Part of a small language model's weights.
Size: 8 heads of 64, MLP 1024 ReLU, 24.6M parameters.
Architecture: learned positions, biases, tied embeddings.
Training: 371M tokens, 5660 steps.
Each number is 128 + 32 x the weight over its row's rms, rounded and kept within 0 to 255. Layers, rows and columns count from 0. Numbers have three digits each. The size before them is the row's rms in percent of the matrix's.

# up: layer 6 MLP up, 1024x512, rms 0.0268, rows 852-951, columns 192-255
# down: layer 6 MLP down (transposed), 1024x512, rms 0.0251, rows 852-951, columns 192-255
up852 096:194149209176163114129079125140097147127122106188126158164091156148116161148161135087166104088093127109151179110129055138115136151133118108148148110079116119180158178132167131122150113145181094
down852 098:129095162141077127136157098127109099123187117174142154144174156091121142157140116133138120182123175079091165105160116140153105125146186060171098111125149114179095122137197087126128090105107116
up853 089:131097150070149089149069122136088137135121110120101094134092217125065123106111162141130116130142121118117129113078129132142114144066121106131231187102103158074121153199140123046112139167178119
down853 075:136113083144180123141111100073173180165125109158150112148143155155132128134138135153130089142164072118149118115164143119124138104173141113103071118125127118162191109088083074166161120156090063
up854 103:177121162127113137094059081100132096112072047150116069125138147132115153102146145174184147145098125150136107121083112143151152117119146166139128122099084159146141155152055157130141159134222066
down854 100:145104147131106126061100155142118106088114159149101170170184134104077155113154110105136179095123179104199143116093143154172207112098088185153182201105093137129184220125094071116105160141141105
up855 098:115097044119127134113183143077113146166191100111111106066111150069030100197147133101152126105162115115064096126153187161122130102114145133138111094063134111147099110177079090138163146109187155
down855 099:115113146148150145080106100144146102148098144169189175106106133132167105144144125159155124135171105098158123145112076140098106155208106126157147185122060125125076109167152105132133105117120110
up856 098:127091160108139148067166097102101222117158079174088121129097131172161132095134125118132118123160047147161146116122093160067199130097122130116136147146174164115112102155114112097119124106118099
down856 094:160106150141083156113143129167143224143094152124129104144112148099082080189104079151098159087122049153115155129133149051103120135123179106114076077086167087183196090136130141099143151143105081
up857 101:124173153105098119089139106155145100166137107118139135096154160108135114200133172196149159137113117138160126145080146110133153159124108158174157183146131157134128098175145084110143050169111126
down857 107:098148114147189096120072087116194164187114158077147105174119155111121134156154154192155147162160077139084144146090163126138116149098147179135100148186136154143125099077091160113125139143152137
up858 093:105117150110185154167119110132192132158063154142122139083144143132141128151150157085157125146091126137061147101141186149144129115137132168144112148097090057169122104153084086124118137139089106
down858 089:164078193153105154169161144112088132129170123152144127148110151112141201120136137115078113162118144069158128130129147156163131102115120120186126127104144141141159111126178159134145097060088135
up859 100:115101079123182153065158164162116130071129138128152139185111169159107161157161160077142124172100141120146163130142111130180071125109125120153088115124146076151099125128133169108144126142111117
down859 102:067137161152147106078156103138141117119139100091098110141118122110151199175067106132159128125163135156085082122147159086128141113114135116145104112142136110153128138141108105079127148145133135
up860 099:077087119156168150161143086156113062103051181132146120124056167210127165201143142129166153088099093082161160104137109119135060103134096161113169118045107157163158139115049192168117115081118114
down860 101:160153149099121149143141142083101094082162098119173152136130142140073153154143119126136201112136116150151082124120142128105150128188108120148152144080157079124166145099173129115173114132098109
up861 109:148117123197151146110117113182135170125125115095084174154174131121145178089167144122194108141123086121085083085139114149095105094118109115122117139109040140118163177141098076124123132124124083
down861 109:104194184176099110183147069083108105147111192180113103095166155142099111077104120138108121170087131100097141140118162143045139125148082133163112170150141162110127087149134217133152155146141153
up862 094:152097139151179165133087102165063141150175079116084138160135145137105146167119119122136105116158132110122119132106130175182156120222173179187114120141108145163115131180062104106070092084164146
down862 089:140090178095140136115131141068141126089175160143124095077146115081140128182092134113179078106110081119089142105148151131172132117140178088151069166098126128148158088089086113123108133120155099
up863 103:206116144116154118128117124139123068142175104119086061064073124131118172164167195132111130098072161123145165128139183168162047155147168130146164211104121119134092142145054082153096162118128196
down863 104:123144127148136107126100129128129193101114101107139109144086112118117136203168153056100089110140146120118118130092174063099113130103153117125120186131145123143098130150095114143127123148187122
up864 107:124147102082223121081154139117113143095149116212144145116146154117122130091156117120118084137123102094109125128053127118152124089162176146185168111050121113136148122148076096107008129112131165
down864 104:108114123055122110137137193107126138120083113167174136144138069139166177136119102115136056129213152077098167124142124187122141140142105153161126139117112154135111130108106117091100141104149165
up865 099:117104192125117142055133118130108126169147105119142136134062114155087106132132088164111162142111179080165090134112136095145135061115112149175143168185117097145090101146176053139053087125107142
down865 097:140091120125101145223141148105149158108141137117153127132197131131102165062114101132111183146109131157174112120137077117123164112051099159162086109116151112143201162081076128083131171122131076
up866 094:116100168042096174165163110112128134156148106156096143183150111139066174105115127139145128142144102143116067107113071143210170086116142239126153117147137194142136101166111185089087166154139088
down866 087:084142106167151120140128144100093118133153115180133129042121166130099107115081100121126122189101110119175128150113143143094129149189176168126143126212087141108114110079107091134130130152138091
up867 090:147112098093128161173089109100064120121158115132129134112114114147117124170150128149153083106135090219155139099179108125148067048162043130154152115140104140147103122133037059172085144109144100
down867 083:152118163116122136121134129090109089146100132125101143172148141110143148158133153111120144121121117052099158128160173086144172153069124133090115064123138116123123099126131146080107178153178099
up868 110:102093131092099150142092086141167203112135137151117088110153109107174155099132127137147164134103118131098093126143101083120127098100173154113155095103145086098162108119076130122097112169171094
down868 111:055140159105165150176119147126229156111151153134098183161146120060108131111135166146109094117161133124094112141181112172116073151119146147111125143136106175112120137098189122125106071136126151
up869 094:081165101148105104087067112159100118136158123110158110125061090164118090138119118100104151118165118197143088131070115111095097089160171138121163175153147211157162084157113134113146078160155137
down869 091:176172112129122110159090115186160186153098176054121129158128149138141111136136070150123121142105146117114094136115117142075136138114158137123126067131127145142143117126064124121126136119131088
up870 096:099187145186158103052131107125109151108084075173107127050101152195165114142151097130153139098095119082146168100111163134108171237103113134162158155158141241189100180156125100112083122148101139
down870 091:179151165091078184136142100117119146121151144119115088155115147148107114134222081118179161072109148176136132114129117191173115165108110139127146131140114133146116155161086158123090121115134179
up871 122:153137166122152157135082088105112085143161112146173128107120136100134145135169166161127164116085115121115138103090148127091113154182154175160097121132117113113117133107106150145136103133103180
down871 122:115142113113079114147102134145149133085156122147113123094145111105126122165107132128146105144135169118117161146127132142191130102145135131153148105142175099174159173136082145151155117052127096
up872 099:147131103110153139170093130113091119152110094127115180090175133080101156165169116171164127098128109153108110115107113096121105157115133150205060143093166146088160141126105102139095100111173120
down872 097:111156105172136150142086098126162144144154093091090151145146144155134116102124140130116170123084130076103146135151105149088151118157135134047078084115163177081145084122158167164161107125116160
up873 095:070122096150130111068133149104157144162180108099100049147167109138098103125143156169173121131145102155146123122108114116085112127105145250070105085133103128170115134151090160136142110120086143
down873 093:110083168138119124189117105091139105131145100156126196068147100123124124174130136086162069126107179153211112141158103134146110139125108171170089091109119150142107192174129136061138140106146125
up874 094:087104074177106079117147181088107126175150035113093068066144166164112122129168174087126116140120128130123093116134136085090099162189077177118113161134117117173199057180131094137172096128114165
down874 093:143120107176084107142171134150146125137113137094090154099095098096102105127121163146143145192107148141133074100103122184116085136119100089089154149113171110165069101076110181125113152145087130
up875 097:112142146132138135109165111110098112088121114159121099106139133128151094105151170164197077062128148147097108161085147201110141110128167112159116101128127133099157173131090096159127088136088151
down875 097:103130157128199143165140175163110116172135106054107163197122113172134129111104096069102154111175152098079171124156118074127159143116141190093100157166155125092163191074118095059118152131138156
up876 104:131122139110175151106066112168125151155132129093130113170102116154144098110128120169101169096166048041153126125068102145124119147141068175193142189104125139098094130120087145143097114130177072
down876 107:124130157149168066105100113155099176180101147113145189161159128091137129108121163122155119145154183108094115132124084132139170119058106185160060159147129174120103134151181148144150120082134147
up877 098:178105143149145147124140169089140131055127125145124124081164071100108143151138122125102129118146059172150201131080064119159116125144062151130133201091157151140137096139116095112080091102142149
down877 097:125109116094116093151137164085111071111149136154134084156134110090092094141138106123093149198148145165104158113119111099090136173174112142110095211134086115103091172138178120138143169176174176
up878 104:076107077142109140127108165168139120171157127153117165142138120139107154123108218112155145141114131107174046107115148142188174131149094193134155120147101097133114057160115051134062133084208176
down878 104:109130158121165125092133157114097124108131099162107076096151181108181151164189141073059131131098117114108146115080133127140096127139130173179186109134144116126144160123111142101145122088116123
up879 095:117109103088124088114082129158095047119112106234148065143122112145155160138053136108147073126137162079053122094149117138161156164087168133169227104102137141115145127128142125126114088178093111
down879 088:110131091165142088118142163140107099100185089184107194120163082126168150177095125121096156139131132097138131146188135158138141150096153079130138125094093118122106197098105157119083127152150074
up880 095:097146112154121177153160123173083110122127145152153145115042171160134141097068149133111135158123139115107115126169101152180102164133177126110127148138117111164113144115161165131133131109144125
down880 098:143146109126128122093149059191161180105147145161097113094142099096099124131167132111151115136102148192113131123147137121140177107091098185156145187093150114123158139190153143107135180114113192
up881 105:119113167130180169127153120154108107139061119086156132145167090120107166113142064143118108114116155165206116110106139132111124112159118144104096106130153128136117142123146108100172143176083116
down881 112:085122127123125099130087132127113145102158083119152132154110150182134089127106167095170132159139101170165101129161073207117101111139147112141129125126126159128177168172131108089159087115150147
up882 094:140043111106154125051143087109097112134204106125142137158095178137144179154151178153129178125102168147162133117086188074093128124163079143173174101148148125127108078136127089219123164167105144
down882 100:131160121125113125175065093118125163173087154173114179141118102116141090136100062134110125163119147115105154118130060202119110136153117195117094127074132155162127163075150110114145131080144146
up883 101:092151209065135091085081181120152086118096194099144176088116145133045156113164131153133093128089108159199085118135158075073196103128069136115136162144130116099145096140150085133082141156127146
down883 097:100151191137125130096116107154179059116163096123117197114118131165112119116175151089109108162132147188149123135079146066117137155135106123126114116117123130127134116092170069144089187131113130
up884 120:148130142127169127146085091114104074140130129160093092120163128116139126194148156133141104132075157074107099099131153089123119069108096126150161102091138166109100164115109194116112107162149113
down884 108:066114153185074171108106156140128134113135094104099123118130109130133146143107129106111126120136152125161113085146144082035124057122141031101143070113118105141069162124107127149131158087176173
up885 100:099130161084114092115114113117190165191101098121153129182137064157104154125156102128148150114065159151145125135145127121179119108123115113143134111179141168124124186121113099135069132098147162
down885 104:156151128116131149140185122121157148082118115135116110126094108089161153150153187120114111111109128148117100134149178100118157106125112135120084102103194123073095086168117139136149100108052108
up886 100:134087140161109154151125132129133150112131024122156081141130199137133136113140129142207122119072151153135147095153123121156094126175051133113145141137114118113122175133132173167043147138136084
down886 104:119129139101134126212117132115134142120163165180200128175066074165135151119123196155174072133099095192128099094141114168123130147125142057103106152145099154159133087066081150172135074092096087
up887 095:152131108109144087073147130166138109157158114148118185097143090136086161087159088077161154088085123122068119134194120135104142142138121136184172098072113126152152153135146130104132164102129140
down887 093:156175110130123107105118096128131182106149098129139101167136094189102124150166114095083132140147141098187093134122155149121117120089134155108159146127099141127128099121158200165161148129089110
up888 097:134113139176092052172112062144099147163100138110190108102107103183094160157161107110156088123109120150142175123102121098096141162119158126130101168155130152182095116134105203138103125169166105
down888 099:111104148065184133121143113130134165152139055084090103115144170116122123141152149104131114137098149175126133124173134147061118098093143140107117074164149080109119142081146144175125116100182129
up889 098:119053123119097142107132109082127175169169065194116126115123121125114079129115127119118143111140124115082088151122155021191111105133096129148113119133098128149179075141142154203131154135102146
down889 100:146123147129148039134118139116160183201153154128101168160105110134157136103105117102054107138122103141144150089140163161193182145102137127066119152129156185130108071079170122147135155168077107
up890 098:082099077198064166134134107111102137140139083146125128120141170130068105140138184141134111056156080133091134115104098161155135159219195145151116116142158106162114109150147142125148063126081114
down890 096:155106108141131087110175208111155183089141181155104129119090119137111087110106145097167156146119118089163103147151177144155093101125097078138121143129112116160156137075155180090155136178078141
up891 099:146137131188192084128059115148118148135150136171168132127088109144086105079130085070187155157139133096110072101132151100088114136156140144155105109097103189137139098127121094125129104162161134
down891 098:097086126116095117223091112180111133142144167173126162156115025117071073147136118178145153127136132099125086129066077137172115117102123112119115139123086124154173111122143137137119154115148144
up892 096:084106104163136186114103103100131148157143128085124115137116186127088154152082196140175120100099105125102116111149145124175061129154126134113179171143090155183091092171197096157124068178090130
down892 096:171075135176209127137129126127150160133121115146123089171213150108169085120096135125161118067135158107102124154186140130121174168090100141145117184114089118150164157123137161139159132130099179
up893 096:181160099182083144123102169100148124161126108168127109133019129153150179136097187117196115119147121124151136127111150123125162139176106133141084170113097176107140173177143174192091137104168094
down893 094:086103133148125119112132144136154150120152160123081107105104120193154104141142082154124138152146124075139132117115185105140095138140122132160134123167139131143081107136182071138136165146145133
up894 097:153105107082124107143116110132107114187107130136092118152117150159141154117120159116255140112159142112153157092063133096099187089121045133145130117154046115087102166198158129118138136121182089
down894 098:120159081126157117155114105150152157138161162060157136094119113131094128119076094141130129096160176113121160129145085155132061099105112138098133162117191167118061061141151180130135133108095169
up895 106:086140055214145139093135076111105138226122131088128107180151097095090115100187124109149118113099072205103134100091104147079137126142139175140082146109130149153150125160054113089190133146188150
down895 109:090074135081171070099123164099182119107153135205111117178167111132096153159174146110133173156162162096121108134079084109154112147158102111129144124170140093127132115114177068113172095149106121
up896 097:131122078121105139108110145127108138116133164171175091091141119181128140057134158145211153094131114083159108139120136128113115106176136158146115125133192130161089164140092119145089121128122105
down896 097:135128134139173102075103126129138061093102069111070139152102114110132114158139091082113135157112175131112127117134144110160153136147158025129088061108101113122112095159089138134160158104140149
up897 109:107059148141063122142114093096110140204140079146145135135114148166093142133143126122091170104125167089112127144160108046109087144100146110149121189140138094118135083189138119176106110191083121
down897 119:122119068115138114145132127161140149159188107170085107058081134124133106100114139101123118122087146142146081103086086074113110148149141063112102187093112204132075083109128135154167139132095095
up898 094:066108199136143190157141122154146060167119126160133048133090129143136100144161164111116184137090173165171100075116066129146135135077130139109131123125121120147206104110136157142137139078175181
down898 088:121154145214047169140105079133120120138183093143137155108187161159132143118074146169129116143165113140115178112172114124136105134131127128120138097143139142153128106126094158172100121150145159
up899 106:182084133166124136139136102129143118160132112121129179127059154223126128120107127115117125103111070144159218117067158134215167160160116154177156093135146156167162153103163063161066090154122129
down899 108:087105105130147127126137126108140094114075183096116212113169105183151138120123160132151143187148152118118074129127178141117117127066071098163127147125176101193140081110144084125190153165029086
up900 101:191136064155150061097125125151118127093124167102185118089098154129141133145104108183133161088177074125129105156136103109196125098092105150105092133128143115135113132122154120114147100125179119
down900 100:120175080131151095122132131111119139104120091101110120097106095112159157122150148146136090117132117111155119134155139116134133152164090131135104075121143150131164136102122063107172089140147206
up901 105:068158101130106148192107097051133097169095122113120156133112125195070145147084080156164138137156133111091136085074105131076100097137041186164125125149132199147134124128083125112120111151144174
down901 113:134108155120143079115156144082133137132091078102124120141072126177137115098088198178094157114109128129159124126155118136168139115181155163185140085103160170120120127160083147135095093113151076
up902 112:108129121162105138133075094196141168139090111191141073108175171146118140183116125115133155077078086126096121093139169162133100112128176153103116099097172095195168131102089109142097172131085131
down902 113:122134086133091132136114109168126141135098132181173123121177138108147101066080136099123163119140131105153152120091108117110106087094107137064157146082103118152092145202110149133108137167159123
up903 090:112145109141136083157085164122078103141084068150132105116120159192107104188113118142134134119100151155076207091114121081121106146158128091164132123114098198210139186152126135167088158138078169
down903 084:102128174161099105180071134090146103089120179162131099188140135135085138125121116086117127112099119147116117106145101154147123123161151072111108182159096156149096166126157108108137140152182128
up904 104:083123130073155131159137134083109123089160141147106096122161081117179228114139203150133119150071167127136151138108166095066172050107175134192083168144119141181130118113110070188090109161098183
down904 107:161108113139171106175077147140107133168072125112115124202125124095109121121129144123156092126035137140176141124116107116086126116116175177061116141120121133092120167151083087104113100136121159
up905 108:125139172198085152140106127162146101165114126152110079087142146138138098101124172109142128103152118130162089123131099128118167143101079139152178130162160156126114072099153124117143107163169109
down905 104:118172162167064152135062104165136118170132171105165083074123144154110129126122155122069106162125080126207110109088111097102139160127127087091132089142171091097058093086122118115114114103101120
up906 095:101141211126183127065165132052111148144121124166154112158162158143107103137153142157132168090117114109193160118113132090117158191148054122132146185142122098176096163118068129122189145047110152
down906 096:106092135122154086142147141169116099097131164076133115105034130120094149099145087195144122078190124154175114147119155126109105160104136139107140129121120124111112104065176145139113115195101162
up907 101:129145127170125152132073114158116221177143124128149084151136105170043124133105132085114074158102139168098123087072107130106158091173154142156057112112079154161117138092131142106133112126083077
down907 099:136141134172110160158151118119165166167088226070145143144138127089152167129129117112106085156167148104165133116155170114149106135130162154152054129081111139094166096151181151145086105119084146
up908 096:132142130149147144120113173114140095127152141121126128117075139080098124122149129133088108097088020134057077113117148108105149136099117159107208086141188150103123128152142089144091154112167109
down908 092:122143125102091146200117088130092123132140156134105144095167132098104156111092116100145147180183108137144113127124133139105118160176197101149103127125081113090089132140208163107138150173124128
up909 094:166120142147144156099109114098126125170078103106025173086089082154141101120141057087204094159118156144171128103105113112200131166128121122106157090169114130156156115110107099132130098093146129
down909 091:104095124171151153199148109125099108164162064189160145104114132110146082123088164127076143134123173115130084119169123074154113156107165136097112141093125172136152123016113150186086088145141130
up910 094:130162196172133097092184123146103101163146123104124152070134130123148169091162138073110198128104086151100094111155154101128130156134121156150125121024125161114135148117121169078080145102155156
down910 087:117115138116093121102138119111188123130168127151131124137129204139212071160113112085138104107149146126124151121106100171091122158082126132148188115165100098150089124090088058129083123123119090
up911 100:164130146070155114122134167121110149142071040147157179133149112188166113140164095138125167126120163191145158110088134115098103114096159143112144103099109119102165144102106084121098169120120112
down911 099:130128111092202096128153103128117161120127101117099109087108084115101104115172154152093186076166143096138102129090192198185127111156131088199115062082080102115140147160117117121116172111186136
up912 098:112130136060175139058016094126134055169093079119169091155115135153156149155114119086137129097084115072160114108160108096173135113093104111178212140069096167084167133130132135130116085163170161
down912 091:120133101138182113165126076132102095134132118086147177206088077138126097150100071151120144119098144048140175115138133170141158143156118142145107141162097139086181059121138091093098111145148080
up913 107:151122146114127139116149121130120112127122111111172066166070200095128125135177189143128114101138088135166088078145120162117145117126123102112143162129081111128082127108116078157117126135117097
down913 112:135142073119100128175199090131082168156077149125111111119061121108121145117133105140111115147099135142103158121115141164122128135049162167088127151117162167195198083124057122137161123175135143
up914 096:177113144106156077095136144119082151135064136098125134151152161152092118101155164099138132102111120126175145124089089167158163077125189139114153190124153128092091208112146142127104150134131090
down914 094:071139124124131100150104092144103071089132122092154134142069107139068155136148110140106163152095116115116076128103137089121108131137130074098134141130179151084113104129116143117163124148124138
up915 103:052127093174156130082160057106120138095133087119131080052131142155085131165138138131165113100096137113143143131147158148144105111172170109145128115115153123142164157145145156142104065118127124
down915 100:126059154140140073116133066101137110142128098132124155088105111139137170123158121139220135110128097051133146128133137144162146107135205082105147134160109104128130082096162167136126134172131174
up916 102:100122128126160123140145130147139131128082144164116135116121174135104143151163101174144184143126057078119139153092091079133182111125176130094171042089129110102125134126156150176046150126174126
down916 096:141163141099145117173088179128155115061192089157151143180095124096096147121137159114116126128106071150132053131128116115130133092088233095172137122083111113125113073090182107220121134175138091
up917 108:118106120182143151132116119090112086124112088128174164151113062082106071148154140072142165087128151137128143121154127077139145147195178104119189136118085092126093138149119110140103092120121114
down917 103:122132103170186115116177144142153133174129069098099177144117159117129184108112158116115158124133090152133107108107152131110120128131157139102138191125118142127135111126091120118127127110150080
up918 096:125152140157171186110123149112133121148102193119148051191040119105112089117126105093170121114153126144134086069103127126085156101157163157140174094141142204101092105173152069134057183141176135
down918 095:138179129136145155149136095084121146136132140077170057078133102092181124124140094090074166174176107097147111146086167161107140093151130243127044139103137137133206126149077140101105117096137104
up919 096:118135134161150134132107114129088118112142125134120135174150196157126094122105081037155115098074159145111100034112195111130135082158128110147143142087134112135146127127117113191104139118099163
down919 094:109085114156091113143139087067100163086084180137080126080131096097130148133145163165086137153102094088105154126085150138141104127127122137116149192117145165149064100070174143051122129124128137
up920 105:204089112137163104115082139099043165135142073137148156114100113164122186115153100128120109170132127139124150122076141105175070114170130156161088138130175111197142208202076121159123096114130077
down920 112:163099131080212105144119124140082156175116114105144124147090141160127169136146120118082131184103174161131120093088180096097106111085151144102116142181146123207110167178135153153137070086126103
up921 095:115105068137100167106160136123112115083089124057118173136117041130117115188109153111126132120096105091172126119145112141147118128188150094131147166114138109178134180130144059128187128143101151
down921 091:119150161095110129064154150143112173147176185074104138158128128118119149114155149088151125119120199134125130147113104136158135119165122116109156121196167172117130168104145105136142195103135145
up922 105:173153163104158114135100087125094150174131095140153121118102134137160130156149142151172076114114104095171184129094057073143071102223092109130140141149064097155138121198078170150117094089141151
down922 112:142135115117116103158098132090142152147136095086186144109151152122095070139142158128157126146115132125139141127125098119185122132152152118132179171140109134144081152138133209122172063100106172
up923 096:120061182168156165083094129101141129182114110124126139173113114120071091100132163132105089111115125182167111122101121074238097109091063141106156107123080151130118153126131168116150177141108166
down923 096:105146087059140101111179151144092086180149108174116146118184079158094140115114101136118106085156134096132093106147180140169102155122113116121135087067178127112130088103120115206146132153169138
up924 100:124080124129130054140128129109106124153101193139086136102133195142132186129132120167156125097129079128116177101125184099142126118107119179113115143107104142106142124162120091173066170099079096
down924 102:157136095110166085232125184141176170146106148068127138143154105135094147078121135147180091168146147036135115121087104115125173118143134121093061087124105146108105086139077146122099109092165073
up925 092:233151126149135162082181091093107043132083072117100113148171132090124175149123133112090145118096102197198119131086119104117076152100150157174110138090170201116172179148161112119078099094067100
down925 087:083090118133131161102123154114133149166112146097128148110056059125155108143075129159160131158167137147115123146106150098086150141094147152088156117075134159166159128137172133134135194109171126
up926 098:118109144125148126119133102135108151154103145116153121104112174174129155114177099133149114075075192084149095106093071043104084123107101075120175164165136130116083171160114096160075134176156127
down926 096:147143157084191166089112133100115093167106107113151088128092168163129123119142154153136175142090139127129103105093144091087130114095108094082186156116134184102156114128160078154155145167119172
up927 106:105108119118141114119173109078102151162086061092091114064141102143120088145140075082126138100137149128195121117132134090130113145127156130098149126149034184131074153163087031088164144169105121
down927 107:152157143134054160122097104169110105140167130146142093126080127106037131179136156148109077071081129067102089145078141130157175166125174140106081124076079122091199155202087158141128121117132058
up928 089:068122170188102108131130123096122139187142100161139137093097073127099112123205162167130111144102087143104076055063156128154135120160105157161147095108190113113162147166101161187136145110144128
down928 083:164126133089098154148131118128086125182117106159140114124128129149155166129047126139056090133142114146123105077130153138108107138124093069087180168149124168159101151112120108124104182134091151
up929 102:124109135137132170115161158159071087120152126139133163158099131111093095152088135092176146145174131134103175054141147131123123136137119203157134080119119159171132112109102152186142190145110117
down929 112:156141097116146128113130110157095115140105144153122117150108125110155114106128119137124219118141090111095129114172126083097168129078060140169147116093111118160191117116152157114110142140174162
up930 105:131147129123144158061134108188104109120082079089137144152145115111112197185238138108127131091122125150123132090124124082162165085117151120097113120148194177105124108097089087135141122160080099
down930 107:123122127126099124124068138098153184164129123093161116168169043114181103087136166148176121098180109144128170116139185130165112124083149167170194112158117114032085074163069106132162096084091084
up931 107:111118101132155140175109114185059081137170094154174156155096095114070084163147136167197154117157140111096107096130146122158186097176166160148107120138076150179117142109122068109143123163154109
down931 112:127132138067121128058126145143133146093094199142160142082170123059138126068176143155115133186098103118138169104149176187124122123154145112102087119115118151099097170146070086151142077112158080
up932 092:189159114140155109098139101146132192113091086135101134113115172143116058097159141157142136117075148054109109112113111065106082131141129106154152143138149074117167135135105134140094100106142161
down932 090:182128145139162124118143110145112118110097138161120172124090093116118120122100146153158129123147174114146135125066096178162143183109099077148076107135092129114153099123117158063140152173139142
up933 108:144132124141161127127128084136118092138062140109182118113101159186105133208155169081121150088094168193142186117166144124119156164140152136122141160141161117174085126139056146117071122125114091
down933 107:083144129135090195114132103100076127147173159156123098149133170154109113074119122157118135053058141088129138105105144108164125101108142134138179168122132128082117097070092121142086127136122139
up934 098:109099147118140129110106077154132169139051156129204139190129126138121078154212135101254159135071097092163070109098153122134130063213077124145115096077136066135135140182138095171051148135152150
down934 098:106096130144116083112133134101087102087150167134166134070072117077048101116159068090138163122183114135111148125147128084086116114135146085125149110180142121159080057150222048077160150112152130
up935 101:142111118073051164122113114165077186191166069149163111164106116142095139122117109169094116093117107092135082095081138092115102074149141156145131109172135114153201101109108105179173123114100114
down935 099:069127166147164155141094096076147102085138104139139173172115143065137096100125150163150142163113093089158121132111130080129085141172114168115151184123115113092087147142149123154151124103102139
up936 096:123130093172134166120116141144089087164127081134122111081102135144164108150131149111158146127114144103082101139096114142174091097134082146151122105121149155123189155162075117119138120060150177
down936 095:131102151120142155109160149098116149106069123141158052135137134074131116123156141161106173124148110163152129137121160144129113130132132168141100132126137209132047112186104177081119103115172122
up937 110:129146139175131138102051102150096137134117116140116123104064152122125091139128092126110170064100059104127142131104058129174117130205133097122218114143128084148173160158144072157087092129132125
down937 110:137160172180141087137134103143146165112153112142128158105093166108146118112088077132109170071147106101119186116117103154139107180137193164058168170156128123128111159107152104103112107105118152
up938 107:125117112148125124159145124131117140200036143157096073167155140163136081098129105117128083114137084105129157104145135124074110169095143169101124112134197114139157151117157134150091130100102134
down938 112:167157155127114107086105142148147165114122150112196147143117130141129129150126100125070192123071181203121137136095198177139130110194168133132148148126133129116107117118115150143122102123099103
up939 099:170074166143122108137093142221114199120071118085116106120082085095113172152203183193074100153145092131126120132104120156200130137177104102147151106081147141130111087085063147126141101198166098
down939 098:110099134107143167098118119100109112123142143150101131101129098084121131129201135153157153126207122192124214130136189117129103116132097075105169114175114124103183161110143155153112197114190121
up940 087:113091132120169136105080118040117136152167157119134134125145119152148135156153118159152113186130164133158166129186116163126131118104185116101133088111128159140065013164062110078095146164071156
down940 082:135161105107146166112142113120138146117080178109098099100156159132158154143113160123084113105166058112140163166057124063112146071108062128168119173081154131164177176174163170163114120108204084
up941 097:101146126128174123080101132138121138099101163119169108132057099172118117119180074103157109082132108092170122098161123145119123110158147176131168124126083066121149159115091152104122093149157119
down941 091:136173140165061065209125124180140158080156100107148152116084140114165099090130102128106130199106091111145101130094102125156090158160191169094093139087089110191121055083133148139127115151107108
up942 106:134154100134083143104174119200071168149159153111159124088148068114100104134094125101166164139147163116144112109110106140173070102136152088213109144148144120116088146170060139183128100096073080
down942 115:120148101151130111136120136129122156165106152063115070141156056078138202109119155101103070081124120184206092133111143104090123129108122159121128112111126186116119100134082068136120150199152080
up943 095:116127139101120130146045087117154084124100079101131142098105152097094109138160118106143167133100130172131131113102086134098117137131148150185085174128150116127146150126112108107109130149134110
down943 089:076123125164141162072179136116093199109114152197108126090136105121132096125136096138107126111095130102098100108120157118117154192118060067151152137124095127159084117100077084131131116151142160
up944 101:116088213116125143165099106111116138202076087120179126161120120119075174135109174125115139114140093094122168107155171081051126140160152186114122104126160169160124130136132173092205110163136131
down944 101:141125114095128100126166091209145144110138142183123187099174125127095150178118073161133127187148151136118164130178157119133084153148124153073151095130140163142145113055117119176157115114044157
up945 099:108127105174099067147097132145083134196083131099102125117117173138135102163089137111140123153115105144077070122163153117124180093119167175093131100173125138160118105102086179140105140165173106
down945 096:131187177100098119082151106134141118131107074111120111135135060119140093144064132085157149144117195143145132118114147125124097114123124121136195123026142179176112156100117088116130101126161105
up946 104:134099093133171141107114112153142171098124145121161149151129114165112099128091122085165102122081156164134087117129132080109177101125159143114086146120116147193144076133073158154102056157126120
down946 102:088163130152099149125088149143185160101123151122146169097057196136068166154084065146127145148116140103095137125080082139093084173204107112163098124068142136117113089144110207093148093120168061
up947 099:099114146098135123144116170111074156110123121171112095102127170140100116186104194123158148096152162199091108127113113120170143071141093129149246112083137134126112210180153193173086143096130118
down947 095:157138105101166155138130167190087115108139148108118131128102141132140116145123105120176156154130217125094120133186108134112156155151126130096168050118128081139148154151116079088144146137134096
up948 090:108135106119119094110119109179127124247108115087167091064095111141048092091140117164115095107146160102175121141144163111141130109177138139152115169196121100137095187146116107095106080155134109
down948 082:171176174132145086121191082176128137137125121116148127110120131126196142167150113131137143153092164191103159142163126104139101113137148135155196126118104095097104118137115168185124078115178136
up949 096:135124103100174076117106130137080147157093123126220125146112153116155150173212154140170132106119153133092152105113105118164180117101126091111126138132074075138140126205141162125104082144131190
down949 098:194128134105173086178093124130151111106131109133111133159078149181175108108148164136148113086129101108141149116175109139129119099105172085150174054114130121136030148106164096099162109141120166
up950 098:075076150166133124143134166175094088169105082080111091123143067162111106092135126086182148164110165151112099135045089145106134105117121139092118124072124173152104162169105153118124103170105157
down950 093:127110114120107113135140103131160137149114141034166061127124112133104136068157090142122127189113108117183139151088106106153113154101067120152157106093139187158150181102133115147141134171141132
up951 102:157107163113153077101168166091093093164185066108130105155117150142116131106180076137136122077131158173097161124110161150178167130119127142185082148107163112154162089161104128126126123099101109
down951 105:125137120118101126144117149171169077093143112180160121092149232152128109198143150110140123134164090141153059157157103117085084099098077088155132126066156125098138114170173123157162122152109145